From a checkpoint of a small transformer trained on Wikipedia.
Architecture: normalized queries and keys, some layers without attention, an embedding shortcut.
Training: a variant of Muon for these matrices, 6639 steps.
Each number is 500 + 50 x the weight over its row's rms, rounded and kept within 0 to 999. Layers, rows and columns count from 0. Numbers have three digits each. The size before them is the row's rms in percent of the matrix's.

# gate: layer 7 MLP gate, 448x160, rms 0.0565, rows 422-432, columns 0-79
# up: layer 7 MLP up, 448x160, rms 0.0551, rows 422-432, columns 0-79
# down: layer 7 MLP down (transposed), 448x160, rms 0.0558, rows 422-432, columns 0-79
gate422 095:474548455469487535464499538535556453504473468516602375528453580545462430441557497492398590530486431561516605528577510506561590512535486494563450527521411532480579453529429480409459493476396424467570495437486493451486475502517538609494451488
up422 096:599430449540521562551555525502472420505463528453529433418495565494492471446598518528548513551572484518474529475581443488464489510382526479604434514564481503497451560582534469483497465514487453525551484448501490490427430534522508545450490415
down422 098:478618503500546639519463528501570441460492506575504472509555454483479541505483532427416558422478423543464574518502518572507599445448589432530464520527490559483582463553474460471580477509391517516601447410562563512594526496536451586542519466
gate423 097:547462515551557575479472547531604518508498485553516535476482502536513540473462463392491459447564521431487458435484407495548516555417543440443440532523500487404549471491511532456464490628454450464527477472578497513550492383523541458586570559
up423 100:499433484378514499530546503562397508573604344444530482492514449469559523518462554531429517416491477506531484445492515465475503515513461495509543455528602464499457556619549511536465573491461480552442480504448560478470441562552517490472390560
down423 100:525468462490501418552421410486417374534421451463436567468421458434504545513527539430508576421476586497454519460551522531576523455417556419564419468530533477495513462589474498527457512499514489476412427507594593487495478502479535536530499554
gate424 106:436526545532461516531449485502538450594463588430557515441394614476488401430488502544470455516531511539573416517461548614452488558449506455465528466576530500502475533568563560544499602537537456549516400481439588577532517494481480496518467498
up424 105:624524474539516419601514507469504502464524462562561590614498492528447559522445564505456592559490435488574551460509475471457446541539599427485534538459548470482466475475465521542564492432426588429501478479466475524466491431528394454425487500
down424 103:537599414452528544541520536495442539458534531481548540496612459519475530529528504537502546481574537390484498439489394465533501495448580422570474603504485537451432419467422547600593524460448540472585504418440544449511550520476519510465488448
gate425 117:498465468513526458480534471480486489437572417485489567499517480549603480414436500552543471571562571490461543543541541515469609616490466509436537491483450520616561463517516517516541502465614539440464476467446483533505609499454514496472437432
up425 112:529510551475402562475578412525481468457484499496549487474561515535462573500487464530522475584547488515521619475543450498463506432566536574515521571459488570558532526506427572477438457439454568570561533462438431403532488491435486509560448500
down425 099:594484493543513453472533587522574525531481530498506481571520436521510450393497483462523439600427466405471524484372520442468476525531508547566544539559410527485534518536500413556503474435466490485446416537513408515454431507498405476560488477
gate426 101:545496542506463520445446455461458478535584490453514480480452518534599544501519451505512454519558500563539604446449495514373451474482559394514564585507512480497482531470506519529379474399477570577537546557485514544522545485455448569453478457
up426 103:508642424443466499445501427507541488535503514554492496443537508409534445505461466441590488440484506408448471535529491542411474533505466515479550440415523476563515563427473430479527419431530472540558443544575435516524494567469537551540503482
down426 103:572520456501533422438527487524481529445486465508501539495466493418556420465468431441462495510470359490455455455534449451476436454661484442467579521497567477453493492526493539469515403386478495542441517510499438449553519513533585552515453434
gate427 101:495476486488536509484490487496489478591421484579564556502494599541452519509454576442473450501585495512454481506400542557454522453460567509572489504522527451470546460524490526509529502418464530466425504427416557462458454593576573516609458473
up427 106:441491604486488522465541565541598604469541420453489477540518492547483554520561475481588486533546463444425529462494403517433527503550441544425465469529567487549516497410569476545544539541455548505502577553564472429574537442473502539450468563
down427 103:497482439534530485496501484459602493441495505387632516461464535507560533491551434457482464540505410461453592526554489381559508436539525556438478481529523461521565520484495471413448551439450474469464549514494558578499487410610546449412514503
gate428 094:529552495484510592514539484557573531430626520495513473505510470564596492414558472565530465457431546467572504562592499454549534510418553477442465497494505471407527510511480435539542441538446509617542471469428495571562546440460450503461449532
up428 090:433665355574494460464489442387505511497480466499550515529504475518514448533464469523532458527487493438518372566490560456494576444511495512539518363420499577551551402558538587562539528468578404438378560465459500539518419567481448433572509485
down428 096:520464502585527498570450516457479458502508429425448471537574469427494566562404471465347512573494481447505539492418521450421576482497472452513499477511548500531505516508577501479442562532495490491578437510465419573510525543528465472545595457
gate429 103:493562500524562558546488554553493417457444519516519478578539468426518521537394522491448520432445494497556596576465504516577581573503494517489522484574502551520401487565435490443427529531459436386550488549458449505541602473461557588588431518
up429 102:457453515475569557498476505497532600542452546417434506555488583483508476489485542562523541528432434445437586508472524461491564498523592416629505401430522520492417558444426634434473511519445529488456505507541460493482516497593580510545502476
down429 099:468545426565446506476488541515459442558417408472507500490501514410420431553558393504393541512520526475512455417518492576500453473432471482554559476475550481475526482505445418543513526433492533531505472534496463503515477515410377488509494548
gate430 104:394521507505562477511471608467565470508516522418550448441440583487511548480392457488554485351491465540520417527458497602528572507573540506510530409605535523584515453498526495515564524423549521414436519447480447522525456435496495484461432452
up430 101:526530560450401419614486554607560454472449424479507446506510487399551529524439411511494544608546497463444545523594508622497579461434500568599542589434541483500477422415483610479500508468478478506515524511478527522488515501458448456465500495
down430 096:511527532552485445611460522497554516464573441541439446616492529409487489505452610440524525446570496510519508521552502532550453586498487496515523477467407531477454543549449525570560427458573552508524470388540562608483490563557532460529531411
gate431 100:447523500540485441507556419441632440505526473490585399508450518412609462497472540523475471424473452523473506463522493475492488526507484403510467585555504486564477526596461410509456485421527516511460511537466438427514461479481527457556565484
up431 100:487489558528490438532469432517495493503496544455493480455500447541476461432496582431591499399501489504522476550449528453466484472504518478481502490517491529447536463589555566519505553540499473411489488491432561524539436500584507623460410446
down431 100:474453498512530468543408500522502555465537514488469510552463449478550469396475427467513444567530484471458428461472630547536544558415398541500499510449610514468473479507426577520411507575507482502473518503516572580548527518508508489499516535
gate432 103:386478485428542406458534508504452532586545547448543515557521517533368478499590486518481518496502538518562524512446513472582452449466466483517495449508462605531455481411448521426497550558558487463546471448487483450535488532465537525607519425
up432 105:436527552499508441468469522393463468485539489483493559559601479533491523441528469548438523403465510502484484466445446510528561432520582509489473471451488477523499548450568514447480551515493548451646562413554489434537542489585532456530570528
down432 101:472470454442446495483418520497499437561469540511504557489548496514413540488470449429545504545438394491533533426554525472584556506464504446528458526496488513445461500582560483586434345549421525428511443514514454518473487470492536525524490453